config.yaml
n_layer: 15
d_model: 128
n_head: 2
n_kv_head: 2
head_dim: 64
d_mlp: 640
vocab_size: 567
activation: "gelu"
norm: "rmsnorm"
norm_place: "pre"
norm_eps: 1e-06
positions: "rope"
rope_base: 203000.0
rope_fraction: 1.0
qk_norm: true
attn_scale: 0.125
bias: "none"
tie_embeddings: "early"
parallel_block: true
extras: ["local attention windows", "exclusive self-attention", "value embeddings", "hashed n-gram embeddings", "a smear gate", "an embedding shortcut", "skips across layers", "capped logits"]
init: "normal"
init_std_qkv: 0.0366
init_std_o: 0.0
init_std_up: 0.0366
init_std_down: 0.0
optimizer: "adamw"
lr: 0.00406
beta1: 0.95
beta2: 0.95
weight_decay: 0.088
lr_head: 0.0323
warmup_steps: 249
schedule: "wsd"
decay_fraction: 0.345
decay_shape: "pow"
final_lr_fraction: 0.0
batch_tokens: 32768
seq_len: 1024
doc_mask: true
train_tokens: 157100000
steps: 4795
dataset: "wikipedia_en"
Each number is 128 + 32 x the weight over its row's rms, rounded and kept within 0 to 255. Layers, rows and columns count from 0. The size above them is the row's rms in percent of the matrix's.

# layer 10 attention output (transposed), 128x128, rms 0.165, rows 118-127, columns 64-127
size [103 109 115 102 118 107  95 105 112 105]
[[173 195 131 120 100 131 120 156  94 145 114 114 132 125 133 109 101 155 103 151 182  82 123  71 120  93 162  89 111 107 154 102 151 168 181 129 153 136  91  87 141 124 177 109 116 114 106 140 103  48 138  72 117 169 129 108  91 162 169 171 136 183  68 105]
 [105 116 107 104 150 122 116 102 156 100  96 126 118  95 116 120 142 100 126 227 125 175  75 170  93 140 113 114 163 177  87 166 117 115  74 107 106 162 129 119  59 146 178  87 167 157  93 132 175 160 120  85  71  97 124 132  71 105 151  85 130 171 112 145]
 [211 186 103  83  86 129 111 151  87 155 111 120 186 111 187 161 174 145 129 138 108  93 162  90 124 116 186  56  96 131 122 151 167 106 171 135 137 126  76  89 110 150 157 164 157 120 163 131 148 129 182  95 116 148 109 112 167 121 169 161 129 172  67 137]
 [ 86 135  86  97 108  87 126 139  63 143 197 112  89 125 141 139 109 177 121  91 124 155 187 167 111  82 123 124 108 151 134 108  95 165 132 109  64 138 119 155 102 187 133 131 109 129 129 147 156 138  77 156 153 181 130 114 143  99 148 140 134 178 198 189]
 [149 149  63 106 136 158  94 136  88 151 130 132 116 103 104  91 168 106 106 127 139 147 101 132 110 160 114  96  81 150  97 146 104 139 142 114  80 106 111 142  66 154 177  95 157 108 105 181 143 110  77  92  69 127  99 154  81 135 198 108 160 169 120 139]
 [111 155 149 176 157 176 124 101 183 106 112 133 116 151  78 113 140 139 108 104 120 137 112 161 126 139 165 119 118 151 135 144 141 134  92  96 156 137 182 136 118 102  49 191 100 100 127 106 144 112 150 143 107  52 175 135 117 181 130 165  88  93  98  89]
 [115 125  85 115 158 135 152  96 191 109 101 132 114 127 106 163 189  91 162  68  61 139 147 137 187 155 144 105  98 121 109 103  96 188  54 124 151 129 116 156  65 107  83 179 127  81 139 160 158  90 147 130 151 101 134 170 168 175 145 129 154 128 110 153]
 [165 138 146 148  86 119  62 125  66 201  97  87  52 147 132 149  85  96 135 137 116 143 144 157 118  98 184 126 123 116 146 124 185 112 131 149 147 104  88 131 113  86 138 150 106 145 183 106 153 164 146 157 128 120 142  92 162 176 114 115 161 167 118 166]
 [137 162 193 145 135 124 107 170 146 172 110 138  97 112  99 129  98 109 100 135 168 118 105 100 108  77 158 180 139 134 110 137 143  92 227  71 119 163  97 120 132 108 116 120  86  74 141 128 102 169 135 167 154 194  98  99 118 158 124 121 124 132 114 130]
 [153 150 122 137  88 106 199 167 112 181  85 156 160 110  89 180 154 109 151 130 178 160 122  93 124 133 137 141 153  96 140  69 133 138 201  72 102 171 142 102  43 125 122 151 140 109 128 101 163 126 119 108 168 188 105 115 138 171 171 144 143  90 106 177]]
# layer 10 attention value, 128x128, rms 0.184, rows 119-127, columns 64-127
size [123 104 141 125 115 126 112 154 116]
[[ 77  91 142  72 141 153  98 137 167  85 160 149 153 160 126  67 128 130 163 152 136 110 187 144 141 135 128 100 137 148  96 105 144 125 123 143 105  91 159 131  59 202 123 130 122 133  99 165 117 100 142 101  93 114 167 190 111 149 159 195 160 111 164 121]
 [167 180 134 108 126 172  55 131 125 156 109 188 115 156 103 149 119 103 131 138 118 116  98 127 130 150  90 115 115 165 174 152  95 102 107  97 164 132 113  91  91 140 144 138 134 182 122  83 111 112 141 126 131 143 130 134 143 125 128 117 205 128  93 162]
 [ 64 125 104 175 160  72  97 119 123 168  45 122 124 132 109  81  85 145 132 149 192 133 141 155 137 134 131 142 148 134 143 128 133 148 149  65 113 121 140 138 163 148 140 153 126 132 109 131 182 240  95 111 128 140  94 112  82 154 143  47 169 108 142 171]
 [ 91  86 162 102 171 129  97 149 158 105 117 132 146 125 109  95  67 154 168 146 154 126 156 129 140 136 127 170 152 138 117  39 184 146 150 129 143 112 117 134  98 168 121 175 112 196 102 128 158 218 116 126  99 171 130 150  50 161 147 121 137 111 161 153]
 [114 135 132 140  81 169 177  73 129 117 109 112 112 143 126  81 129 118 136  94  83 134 151 150 100 151 129 144 114 119 147 205 105 163 121  87  91 128 125 137 193  92  88  80 150  84 119 170 113  76 145 128 151  91 164 179 178 117 126 174 109 145 116 110]
 [160 130  86 119 139 125 121 125 124 133  66 139 120 182 132 131  48  99  96 163 116 127 135 160 132 124  88 179 120 137 148 189 125 127 124  84 165 106 108 156 168  99 102 154 107 154 108 112 130 116 105  88 128 122 128 136 124 115 129 113 173 106 123 157]
 [162 225 128 138  90 160 137 191  86 143 103 162 172 157 136 159 122  84 105 112 106 115 148 104  70 139 147 100  63 120 134  85 116  88 138 186 159 130  87 133  98 136 147 176 184 137 147 104 138 140 141 124 118 136 121  85 154 156 113 113 157 190 103 219]
 [152 195 114 116  91 137 184 118 119 212 139 128 140  75  95 130 136  68  95 108 107 137 118  77  55 151 151  97 134 124  76 138 193  66 114 174 112 175 134  71 145 109 175 157 127 108 129  86 116 134 130 149 127 100 122 108 113 108 133 117  90 122 116 140]
 [132 179 116 146 107 123 134 154 129 123  83 131 100 133 108 107  74  67 115 128 129 154 118 118 127 138 124 152 142 120 141 117 231 147 104  90  56 124 136 139 150  96 135 169 198 180 121  96  84 180 127 120 135  65 142 125 134 112 191  68 113  86 112 120]]
# layer 10 MLP up, 640x128, rms 0.185, rows 0-42, columns 64-127
size [102  96 110 107  98 102  97 106  93 119  99  97 110  93  94  97 100 103 100 101 100 100  99 102 101 100 106  98 118 101  98 106 100 103 101  97 100 103  97 102 102 100 106]
[[127 117 122 172 178  98 115 119 123 106 130  97 100 124 226  84 114 144 188 145 118 118 120 153 145 111  75  98  94 129  66 128  80 109 186 114 178 129 118 147 159 136 141 113 127 116 126 126 143 105  86  43 116 111 136  46  99 202 114  83 167 177 130 111]
 [148 179 118 176 103 147 176 153  93 140 111 117 149 163 120 119 160  88  64  55 139 101 134 137 123  58 116  92 112 206 114 115 135 125  84 115 106  87 105 157 120 113 122 156 116 131 136 141 159 156 142 111 150 112 137 170 156 124  95 185 142 148 156  76]
 [113 110  72 154 128 106  90  67 155  95 130 159 168 106 133 148 108  96 185 175 137 104 127  91 119  68  75 110 130 142 142 101 122  78 172 113  71  64  61  97 213 122 119  37 115  91  88  88 108 167 181 106 128 128 102 198 114  73 107 165 130 132 142 135]
 [ 79 108  78 133 168 107  82 105 107 129 159 171 151  97  87 137 203 154 135 171 145 103 111  77 159 106  98 128 110 128 101 115 169 152 185  85 166 171  99 164 106 154  82 110 142 121  77 113 125 140 105  70 116 140 103  86 136 186  68  92  93 164  84 149]
 [142  61 199 138 116 148 110 149 115  95 150  87 128 135 176 136 146 149 155 164 154 109  75  79 122 134  58 132 130 137 103 110 100 133 129  93 135 140 136 135 169 144 120 156  72 128 154 154  92 162 115 125 168 136 125 101 165 139 154 134 133 196  70 167]
 [127  90 157 165  93 116  89  73 137  76 134  67 104 111 147 108 153 139  76 164 133 126 130  84  66 106 109 111 154 201 147  92 121 101 225 145 131 137 107 216 111 140 160 139 145 100 145  90 152  75 130 103 122 139 191 145 105 147 169 125  99 188 117 137]
 [118 147  33  73 153 151 122 168  66 112 153 143 177 117 102  87 114 133 155 172 122  96 127 129  48 155 101 183  76 116  89 113  93  93 154 155 158 146 176 131 106 131 132 114  91 158  85 158 176 163  97 136  94 100 162 172  89 109 113  97 201 136 148 137]
 [ 84  95 114 167 100 150 130 103 124  63 174 149 151 153 109 112  98 150 130 145 122 152 138 170 141 153 138 131  99 174 114 141 202 132 130 156  80  85  84 138  82 167 107 126 127 177  71 106 135  75 131 116 101 146 195 145 106 148 113 141 127 125  92 146]
 [188 137 111 149 152  99  99 118 138 124  89 146 134 118 147 162 116 121 194  98 104 158 121  50 136 122 119  62 114 135 118 206 121  81 123 141 116 116 120 169 143 113 110 115 154 147 122 143 116  85 106  56 187  75 220 203 161  89 141 160 124 149 151 158]
 [105  94 161 121  96 113  94 122 127 111 128  98 133 142 169 123 119 113 144  95 112  48 170 122 153 117  81 138 105 143 156 122 147  89 115 140 130  69 109 141 123 130 190 119 127 135 113  91 113 145 111 139 121 204 150  50 130 157 177  60 149 154 113 105]
 [161 159 181 153 168 151 170 139  95 116 135 130 145  94 128 127  94  91 180 143 120 130  77 186  58 178  84 107 121 163 121 165 111 141 124 108 136  84 121 162  95 189  81  86  83  76 108 162 118 141 141  57 112 159 134  86 140 117 147  64 116 116 164 126]
 [112 146 124 163 115 141 114 144 103 142 151 132 136 152 125 157 117 112 145 143 162 138 128 142 133 165 110  61 101 141 126  75 155 155 111  72 135 155 120 120 137  94 169 107  71  54 114 113 121  63  84  45 123 144 154 143 126 133 112  81 123 158 112 100]
 [177 154 154 189 147 108 150 142  98 104 118 119 178 113 136  58 131 139 139 110 116 128  94  88 133 111  40 124 115 164  94  80 143 144 113 128 104  80  94 129 120 133 114  97 113 141 124 152 164 143 139 152 169 199 125 126 169 153  82 144 149 187 136 126]
 [125 141 176 136  97 126 133  53 123 124 142  77  47 135 141 133 168  84 137 173 128 132 132 162 133 146 176 154 124 119 151  83  69  83 142 121 133 126  66 137 164 128 120 188 106 137  87 166  77 150 143 130 189 148 170 147  80 105 106  99 120 165 121  86]
 [137 115 126 202  95 177 159 180 115 125  92  40 159 121 161 107  42 160 104 137 163 121 113 184 124 155 179 101 135 125 141 101  96 130 146 143 120 160  91 164 126 123  99 134 141 105  83 121 149 137  92 156 173 132 195 138 142  90 106  91 168 112 180 149]
 [162  79 109 133 142 134 123 120 123  75 162  85 113  93 132 181 204 117 150 145  83 102  95  92 165 110 139  84 133  64  98 176 133 157  99  84 102 143  94 138 164  99 126 106 138 120  82 148 163  86 143 133 123 117 127 124 105 131  51  73 160  97 134  85]
 [164 135 152 109 123  79 155 171 117 144 144 155 131 122 149 135 140 171 131 110 134 123 137 157 118 159 152 101  85 103 112 165 122 114 143 139  73 147  90 101 182 128 165 101 133 117 182 119  67 148 151 179 141 156 115 129 141 124  93  94  83 143 131 155]
 [169  75 116 109  39 104 127 138  85 111 109  91 118 131 114 121 105 122 169  75  82 131  86 149 131 160 139 108 161 147 130 137 152 154 178 168  97 118 119 149 148 111 149  96  47 141 162 111 176  78 114  76 124 117 140 157 123 150 186  92 111 158 121 143]
 [129 139 195 154 162 146 105 120 139 127 151 122 117  76 135 102  93 128 127 111 144 106 148 150  82 151 127 107 107 143  99  88 190 184 149 133 127  92  86 123 122 155 124 126 133 173 111 163 155 164 111 125 135 129 149 109 151 166 154 143  71 212 102 119]
 [198 130 136 143  77 130 159  60 107 127 160 129 169 135 148 141 131  90 145 200  28 122 119 113 151 189 103 115 101 164 143 129 136 128 101 184 117 174 119 138 158 138  69 104  78 119 102 129 116 143  85  85  93 165 118  82 118 126  89  89  96 162  88 105]
 [140 120 106 182  79 128 132 137 155 149 183 130 136 112 188 119 196 159 193 147 111 118 109 146 104 113 118 165 147 105 123 151 128 155 109 143 124 115 109 120 163 133 132 128 181 130 168 145 118 131 148  71 201 177 113  80 109  54 122 102 158 173 111 108]
 [142 134  77 162  83 173 182  85  88 200 161 111 133 114 150 102  62 169 162 132 147 135 167 130 138  97 132 133  69 153 128 102 130 163 157 120  81 138  86 184  67 111  83 146  19 106 107  95 105 118 135 132 146 133 147 112 138 120 142 186 109 168 135 126]
 [127 178 179 131 130 156 125 165 139  94 168  78  81 141 145  87 134 176 114 100 100 135 154 143 146 211 133  95 133 118 107  81 168 127 128 128  96 104 127 109  88 182 136 115 118 105  98 101  67 118  97  45  70 102 173 151 121 162 152 107 156 160 121  96]
 [ 94 129 127 152  89 119 130 134  75  90 149 127 164 113 114 153  72 160  91 141  83 100 123 112 159 121  95 146  84 160 118 113 102 128 144 178 124 179 128 149 113  90  99 120 124  94  86  98 142 117 140 126 137 161 133 131 167 133  15  56  88 154 148 131]
 [146 124 121 103 125 121 146 105 157 166 109 103 150 128 137  73 165  92  90 106 146  71 142  31  83  93 129 173 139 186 137 103 129  50 181 109 158  74 144 141 139 147 160  68  91 185 100 195 130 138 156 148 154  95 126 140 130 176 126  87 108 133 131 130]
 [135  74 178  96  89 151 130 150 107 110  94 107 154 146 191 122 113 123 169  66 112 128  93 148 132  13 148 156 150 119 175 153 139 130 127 115 129 151 139 186 145 153 192 118 139  50 125  87 145 159 112  80  92 120 131 129 149 101 122 152 142 125 119 127]
 [112 139  91 108 115 114 125 152  81 106 161 103  92  83 170 105  80 109 103  67 110 130 115 174  47 129 107 164 112 233 113 150 121  90  91 126 135 110 134 138  82 159 114 146 189  89 147 125 137 128 102 124 175 195 121 130 122 156 109  62  90 181 117 149]
 [179 147 126 164 128 160 162 176 127 152 112 133 155  97 129 147 101 143 123 114 153 189  74 103 116  80 115 175 132 143 124 156 111 113 167  99  88 152  69 181  43 134 106 120 123 106 120 137  76 144 100 127 174 164 119 137  99 101  96 123  89  81 147  98]
 [ 91 182 115 157 107 120 151 108 117  56  73 145 106  98 138 170 160 134 116 120 176 153 138 166 143 160 101 126 124 226 165 107 211  80 115 101 157 134 135 166  58 117 129  87 179  67 107 163 117 173 125 125 149 146 123  84 111 131 153  80 141 112  84 122]
 [162 113 175  97 141 164 152 118 119  79 139 167 118 138 166 129  63 231 130 143 130 193 152 137  94 160 143  76 104 166 129 132 150 125 111 107 124 158 138 129 143 153 133 144 131 131 104  92 109 109 127  71 135 129 157 175 105 141 100 185 170 143 138 137]
 [116 164 153  90 106 145 153 157 115 141 141 154  92  69 139 106 198 160  83 146  80 177 156 120 132 111  94 165  76 132  92 119 141 134 127 131 137 116 176 173 188 132 111  97  69  41  44 166 197 161 152 145 183 139 200 142 105 101  90  71 123 122 115 132]
 [124  92 150 125 125 152  86 167 135  99 155 129 168  93 128  93 152 150 109 140  96  99 125 114 101 129 142 134  79 113 151 150 134  89 120 170 131  62 162 128  86 153 132  86  93 130 134 138  85 103 139  41 134 141 120 152 157 208 111 107 126 103  88  54]
 [138 115 105 160 147 131 142 126 110 160 118  66 125 109 187 158  93  99 120 152 150 120 133 162 138 159  93 133 100 180  81 210  94  69 121  78 158 113 117 127 119  74 144 104 100 154  93 140 130 220  68  86 184 153 160 111 147 107 153  78 113 134 166 131]
 [175  79 165 132 149  92 180 118  69 124 114 120 131 114 113 139 182 139  97 137 122 113 130 114 187  71  55 127 134 128  75 127 143  87  94 137 101  65 126 150 119 103 148  89  66 114 152 139 124 133 136  64  92  90  86 122 172 106  88  87 145 126 124 109]
 [146 138 190  87 132 168 164 218 143  85 121 122 114 163 139 114 174 122 128  88 159 165 132 147 154 115 113 185  21  82 130  95  99 105 163 105 147  98 122 172 161 123 148 133 174 137 125 136 156 160 154 166 133 101 118 119 190 135 157 166 152 174 133 113]
 [148  79 126 103  76 115 114  98 125 125 184 140 147 102 128  90 125  92 151  60  58 149 116 124 109 104 151 161 151 104  79 127 142 115 145  99 163  82  57 151 137 196  80 123 144 117 183 140 160 151 101 116 122 179  65  35 164 158 129  96 138 174 118 112]
 [ 77  73 151 135 150 108 137 162 139 118 179 134 127 142 160 142 180  96 130 111 129 150 151  79 119  97  89 167 105 106 170 121  93  84 114 190 130 100 102  72 134 176  79 133  95 119  82 106 148 150 136  88 168 141  77 114 132  87 171 138  70 142 130  89]
 [176 123 132 128 130 125 156 135 102  80  85 149 155 178 146  82  85 116 115 175 115 107 100 111 138 155  98 143 116 115 108 119 100  75 109 166 143 157 117 151 106 134 129 107  67 144 152 147  65 172 124  68 131 117  64 163 120 146 124 104  22 124  77 145]
 [124 141 149 166 131 113  89 164  89  48 146 114  90  95 147 116 182  91 164 136 159 143 116 137 146 106  37 150 135  78 116 127 153 143 201  98 108 140 112 133 137 157 143 122 131 124 103 132  36 177 120 161 172 126 146 129 152  95 100 101 201 167  93 138]
 [137 102  94 156 150 113 106 146 117 126 169  81 142 102 137  92 144 124 151 106 107 108 173  94 132 132 114 102 118 135  58  98 163 158 165 130 130 113  63 151 103 124 145 114  81  34 148 178 119 134  51 173 148 183 128 105  73 169 171 158 163 122 133 147]
 [119 125 146 170  81  96 151 172  84 108 143  93 175 114 135  71 113 151 142  96 126 105 114 137 131 167 116 113 147 122 101 156  91 157 132 136 137 130  90 159  85 113  56 132  80  76 129  86  85 154 125 101 133 109 173 122 122 164 138 153 168  97  82 144]
 [ 80 103 179 104  64 121 154 120 185 161 176 131 118 168 148 102  87 151 128 143 114  61  87 144 134 151 139 131 141 117 158 144 123  65  96 128 120  69 175 177 136 132 148 144 125 155  75  73 124 118 160  88 119 151 136 125 131 108 133 173 138 152 135 155]
 [125 177 101 109 140 158 153 156 189  96 133 159 150 111 154  96 145 163 106 119  83 138 120 110  84 130 123 161 132 199 106  92 165  84 215  85 177  79 126 181 163 122 111  77 138 131  82 131 169 173 173 150 156 162 128 135 139 116 121 139 211 104 137 111]]
# layer 10 MLP down (transposed), 640x128, rms 0.199, rows 0-42, columns 64-127
size [ 99  84 115 108  90 101  92 113  98 124  92  89 113  87  88  95 101  95 104 108  98  96 108 103  99  89 103  92 135 100  99 114 110  94 103 108 117 103  88 101 100 105 107]
[[153  93 139 117 174 118  99 136 119 154  90 201 128 165 115 137 114 111  89 146  99 215 143  59 142 195 194 155 113 120  77 106 130 156 122 167 127 158 116  76 122 124 102  91 141 160 108 143 144 124 170  78  91 158 114 167 186  97  75 146 103 151 138 125]
 [141 158 118 141  77 151 195 153  80 131 133 168 148 128 138  97 168  90 148  73 204  89 110 200 154 104 121  97  60 195 126 127 137 189 160 108 112 119 147 106  88 107 126 190 115  89 161 180 150 146 150 131 116 166  90 146 154 177 149  78 151 137 133 165]
 [111 135 150 168 141 126 102  79 158 167 169  99 141  36  92 123 180 108 189 127 104 126 141 136 135 129 141  89 101 131  83 126 135 170 135 156  95 107  98 134 146  89 120 168 100 146 124 109 153 125 126  72 114 116 149 108 136 141 148 128 109  86 128  39]
 [133  81 207 107 147  86 141 179  99 133  71 166  54 146 142 137 118 168 116  73 102 113 137 141  97 121 179 127 101 143 203 110 126 106 111 199 132 117 106 102 105 120 112 126 157  95  96 160 108 157 143  93 138 134 112  85  96 184  89 136 177 114  54 117]
 [105 167 113 125 149 134 121  94 103 122 131 142 117 166 137 134 114 142 101 105 111 128 157 148  88 119 104 119 156 145 115 142 161 107 115 146 153  94 123 110  96 188 126 128 131 146 102  99 184 109 123 179 209 135 154 113  83 112  88  97 124 161 201 101]
 [113 129 134 141 120 104 205  92  95 122 116 135 171  97 168 147  85 166 159 121 181 125 171 152 169 137 186 160 147 150 133 139 158  89  76 167 120 151 165 144  92 134 112 117 112 178 152 143 120 158 124  58  85 136 112 180 117  99 105  77 133 141  95 153]
 [129 107 155  78 140 148 114  65 165  88 138 132 105 105 161  54 134 142 158 100  84  83 136 100 157 105 192 161 160 106 177 126 163 102 146  60 120 105  86 172  96 117 138  95  93 166 163 169 107 109 144  69  93  84 170  70 156 119 135 194 121 136 174 131]
 [145 103  90 158 155 147 123 149 155  80 129 156 148 167 198  93 116 216 154 134 144  85 128 107 179 144  98  94 121 130  76 219  58 195 122  94 120 159 148 116 162 146 127 106 167  61 147 102 118  90  89  77 138 141 139 155 109  77 105 152 119 111 128 114]
 [ 97 112 160 110 151 128 106 147 128 137 133 118 112 151 125 202 123 167  99 160 144  99 215 133 125 147 141 200 100 170  80  41 161 137 131 159 124 126  95 163 142 186 154 135 113 161  58 140 157 114 103 150 152 120 144 114 164 132 127 165  68 138 140 133]
 [139 105 174  91 155 139  95 110 158 134 120 127 103 206 146  69 137 112 136  90 140  40 142 121 126 149 105 130 137  80 172  86 130 137 133 142 180 100 126 126 108 142 136  86 178 139 137 116 147 124  88 173  72 140 134 141 115 120 186 127 112  77 104 138]
 [ 98 116 101 149 114 144  73 104 146 139 122 118  91 150 164 110 129  93 131  68 168 108 190 106 164  52 102  86 187  82 115  83 173 136 104 142 111 141 160 109  96  74 150  97 151 110 121  69 155  97 174 187  81 125 136 151 143 126 132 190 110  97 131  85]
 [143  83 109 125  95 141 121 158 180 106 113 152 128 146 129  62 135  26 161 162 155 114  99 131 163 108 161 130  88 163 114 118 101 142 158 173  87 130 134  91 136 110 108 144 124 108 151 160 135 118 139 134 122 169 109  49 145  40 117 167 155  59 136  46]
 [ 98 156  46 129 158 186 153  67 113 111  77 172 136 117  90 160 159 175 151 159 135 127 151  98 194  96 106 126 105 118 123 130 127  98 168  86 173 141 144 166  70  59 103 147 131 135 122  94 105 151 120 167 126  92 165  74  91 176 112 148 129  73 146 139]
 [151 164 127  94  77 167 120 198 152 166 161 137 137 133 104 169 131 146 164 134 116 145  75 109  79 123 130 152 144 128 118 124 199 159  93 160 120 117 183 161 132 112 134  73 121 143 125 118 176 150 124 172 101 133 117 118 156 158 157 187 121 170 123 101]
 [122 149 126  99 133 139 148 144 153 121 205 120  56 187 157 179 159 115 233  88 123 120  90 117 150 115 154 167 112  95 199 126  81  86 138  91 155  91 132 124 100  95  96 118 165 104 154 144 115 116 122  63 128 111  68 102 140 125 154  85 145 131  76 129]
 [117 164 105 128 122  94 143  75 116 218 124 137 164 119 129 132 137 102 138 141 189 131 118 135 170 108 139  80 126  88 119  95 127 113 154 149 130  93 148 120 105 110 118 122 141 131 141 138 216  80 133 188  83 115 129 133 112 159 101 172 146 154 154 157]
 [ 95 112 176 145 117 174 127 124 141  71 118 101 128 101 106 132 108 135 216 127 134 174 149 174 135 112 128 111 194 124 138 137  74  99  93 197 109 144 155 127 149  89 131 176 138 106 154 139 232  93 136  64 139 108 190  84 131 110 144 133 151 136 124 182]
 [128 183 146 140 170 123 121 177 124 118 162 135 173  95 153  46  75 104 126  77 158 130  44 102 163  98 127 168 132  89 113 142  88 115 183 186 139 103 104 170 129 138  73 115 170 116 108 138 113 125 169 162 121 111  81  74 154 121  87 123 140 108  99 126]
 [ 78 147 152 135 128 116 125 121  84 136  94 110 147  75 131 139  96 118 155 151  61  96 190 125 141 171 140 182 121 178 123  90  92 146 162 114  87 142 124 106 125 136 118 202  75 164 100 102 197  92  97  83 134 148 114 123  81 162 125 117 107 172 177 126]
 [ 34 140 141 149 191 104 154 103 141 128 142 164 111 164  74 112 129 149 160 117 193  69 181 144 155 133  86  94 209 135 145  55 161 160 171 114 164 120  66 147  98 164 110 131 112 159 167 129 148 106 110 128  73 151 138 136 150 138 123 107 179 113 175 173]
 [132  76 151 109 183 135 139 125  83 102 144 162 104  89 107 138 119 132  38  86  93 111 137 104 195 139 109 135 145 125 103 105 180 113  92 117 166 119 121 111 107 155 116 113 140 131 124  84 204 111 125 177  94 133 128 105 130 105 172 134  70  87  98 149]
 [150 108 149 147 160 120 128 140 163 136 128 110  92 133 138 104  94 129  83 130 112 143 137 149 147 133 137 119 115 172 174 126 119  69 108  73 169 126 121 126 226 155 119  99 208 106  91 132  78 131 117  98 163 170 123 150 141 145 190  72 173  99 122 138]
 [ 99 132 167 143 139 116  75 127 130 140 103 137 187  95  93 127  87 119 162 155 142 135 121  96 104 109 138 162 138 150 119 159 111 183 120  93 137 158 104  96 100  35 152 170 152 113 146  86 203 150 121 131 174 154 126 122 101  96 104 117  76 128 131 176]
 [ 50 104 144 106 133 145 105 158 111 108 144 145 105  99 169 122 187 176 103 111 136  85 132 165 166 122 113 169  92 151 102 123 164 114 152 154 154  92 130  70 118  91 179 131 131 133 131 163 115 146 101 101 175 142 144  92 145 139 128 116 172  83  56  58]
 [ 93 114  87 150  98 104 165  85 103 158  96  98 115  57 140 138 168 120 214  73 117 162 169 157 185 107 103  47 133 158 133 176 143 160 158 138 127 173  94  78 107 150  86 153 150 107 120 107 127  96  86 119 116 195 126 125 100 140 105 138 188 125 122 158]
 [105 156 153 132 137 127 129 158 147 134 152 214 113 166 150 118 142 139 144 155 157 106 155 128 143 197  84 129 127 139 101  71  93 187 167 106 103 127 131  72 157 102 103 104 105 152 152 158 133  87  80 112 152 107 125 115  88 150 107 137 172 102 177 132]
 [137  88 118  97 103 159 142 135  95 149  84 158 158  82 139 150 120 141 177 159  87 109  90 109 126 184 181 103 143 130  87 138  87 103 119 130 167 129 105 111  86 193  98 128 110  74 130 125 170 136 102 125 111 163 144 118 138 133  93  94 134  65 165  96]
 [143 109 163 138 126 100 128 152 112  79 139 116  99 180 147 116 212 124 128  91  84  78 198 164 132 135 147 112 181  65 100  99 120 137  81 152 198 110 151 105 219 108  98 184 111 184 191 187 168 103 153 139 127 122 108 154 183 134 116 110 131 105 151 132]
 [155 177 101 109 113 152  92 135 149 110 142 164 165 174  97 135  95 126 113 139 125 111 113 133 152 135 133 113  96 199 116  80  71 138 169 130 152 153 158 127 167 128 120 129 146  58 109 108  94  75 135 166 177 135 180 140 108 178  93 159  93 111 151 134]
 [ 87 157 121 133 151 112 100 151 122 172 152 112 136 104  88 135 240  87 193 121 100  61 162 131 173 124 108 138 163  85 159 160 148 131 155  93 169 128 125 137  72  90 131 160 163 108 154 125 151 130 151 160 102  96  87  81 160 145 112 109 125 147  83 137]
 [ 99 132 165 136 120 136 159 127 111 125 160 148 182  83 158  98 114  95 157  82 143 116 156 122 170 118 148 126 137  89 213  99 122 172 152 135  99 127 106  91 102 149 122 167 160 109 100 100 127 154 171 139 134 135  91  85 196 160  96 163 162 163 132 120]
 [ 97 141 134 157 106 156 113 159 133  98  67 173 107  77  88 133 115 119 107 184 105  96 129 137  90 134 139 123 127 149 114 109 163 152 194 119 116 182 190 136 119 135 123 161 171 141 136 153 132  67 158 109 138 130 143 188 166  90 124 165 143  71  83 145]
 [129 175 135 136 162 161  97 182 130 141 203 150 143 152  72 135  94  45 214 193 103 153 140 112 207 117 190 135 114 110  95 113 110 125 124 158 106 142 151 108 101  89 104 131 151  86 147 148 166 111 110 101 110  78 162  58 165 135 154 181 112 125 103  82]
 [161 132 135  76 122 165 217 109 110 153 142 153 151 111 101 123 101  95 101 135 170  45 158 123 127 103  91 105 110 168 129 122  60 189 114 127 143 163 144  95 156 102 155 119 122 113 147 112 130 106 171 147 137 122  84 112 137 123 158 134  70 107 117 132]
 [ 97 194 129 198  41  86  68 125 137 144  86 185 141 115 185 133 152 107 163 169 160 149 154  86 116 149 149 108  97 145  78 165 134 175 116 158 148  71 108 103 123 144 147 152 115 150 186  76 121  99 132  69 140  87 145 100 149 149 120 153  88 138 144 152]
 [126 104 177 116 194 110  85 146  87 149 123  99 124 133 102 112 136  93 164 151 147 123 113 117 144 156 146 125 140  94 112 131 126 180 117 133 162 141  64 152 133 129 189 162 114 119  81 122 119  64  46 165 161 148 107 132 185 192  71 100 119  93  86 145]
 [130 171 142 159 110 138  89 137 169 156 152 152 126 111 104 115 108 112 141 128 138 102 103 164 139 133 111  98  89 128 106 113 142 186 182 163 152 147 100 176  74 133  99 138 122 116 179 124 116 127 105 183 133 142 143  75  90 164 145 170 176 124  91 145]
 [119 114 160 176 137  91 165 121 175 110 142 133 173 158 159 112 122 126 121  43 142 125 111 133 142 111 104 191 142 158 125 148 132 147 128 149 106 126 129 191 138 143 104 116 140 122 106 142 105 161 154 161 132  76  90  37 144 149 133 117 230  93 203 136]
 [179 137 106 135 139 144 103 108 181  81 122 134 171  35  72 142  94 121 192 126 161 147 170 142 119 183 125 115 131 127 149 124 102 146 139 164 178  85 148 147 167 127 118 134 181  95 145 130 119  85 141 125  97  90 155 144 188 145 143 138  84  85 225 143]
 [142 103 155 122  91 168 114 135 164 118 128 135 146  83 141 147 123 115 153 145 144 134 135 119 108 102 127 155 142  81 110 158 155 115 133 177 176 135 137 180 134 167 124 175 168 137  92  91  74 142 149 134 110 130  69  67 107  91 101 149 113 195 159 195]
 [ 79 163 111 107 134 128  77 126 190 111 123 169 140 149 102 102 134 101 144 160 132 140 138 105 105 151  77 141 163 196 162 146  64 177 130 166 179 168 159 195  74 141 133  99 130 173 208 145 123  90  84  69  51 109 129 120 108 118  77 110 156 122 116 126]
 [123 160 101 119 123 161  99 205 129 195 169 140  93 127 132  68 147 144  24 120 140 136 191 150 103 123  89 166 164 114 130  69 177 140 160 130 114 166 156 124 173 129 133 135 140 171 136 176 131 118 143 113 101 102 113 155 126 104  90 148 130 124 166 155]
 [117  54 125 114 173 167  85 115  91 157  97 118 174  99 137 112 159 101 178 126 160 143 162 109 158 160 130 136 155 145 116 111  52 126 134 139 142 165 145 119  98 107 164 171 115 125 120 155 172 136  67  92 151 147  93 157 113 158  89 124 185 146 127 212]]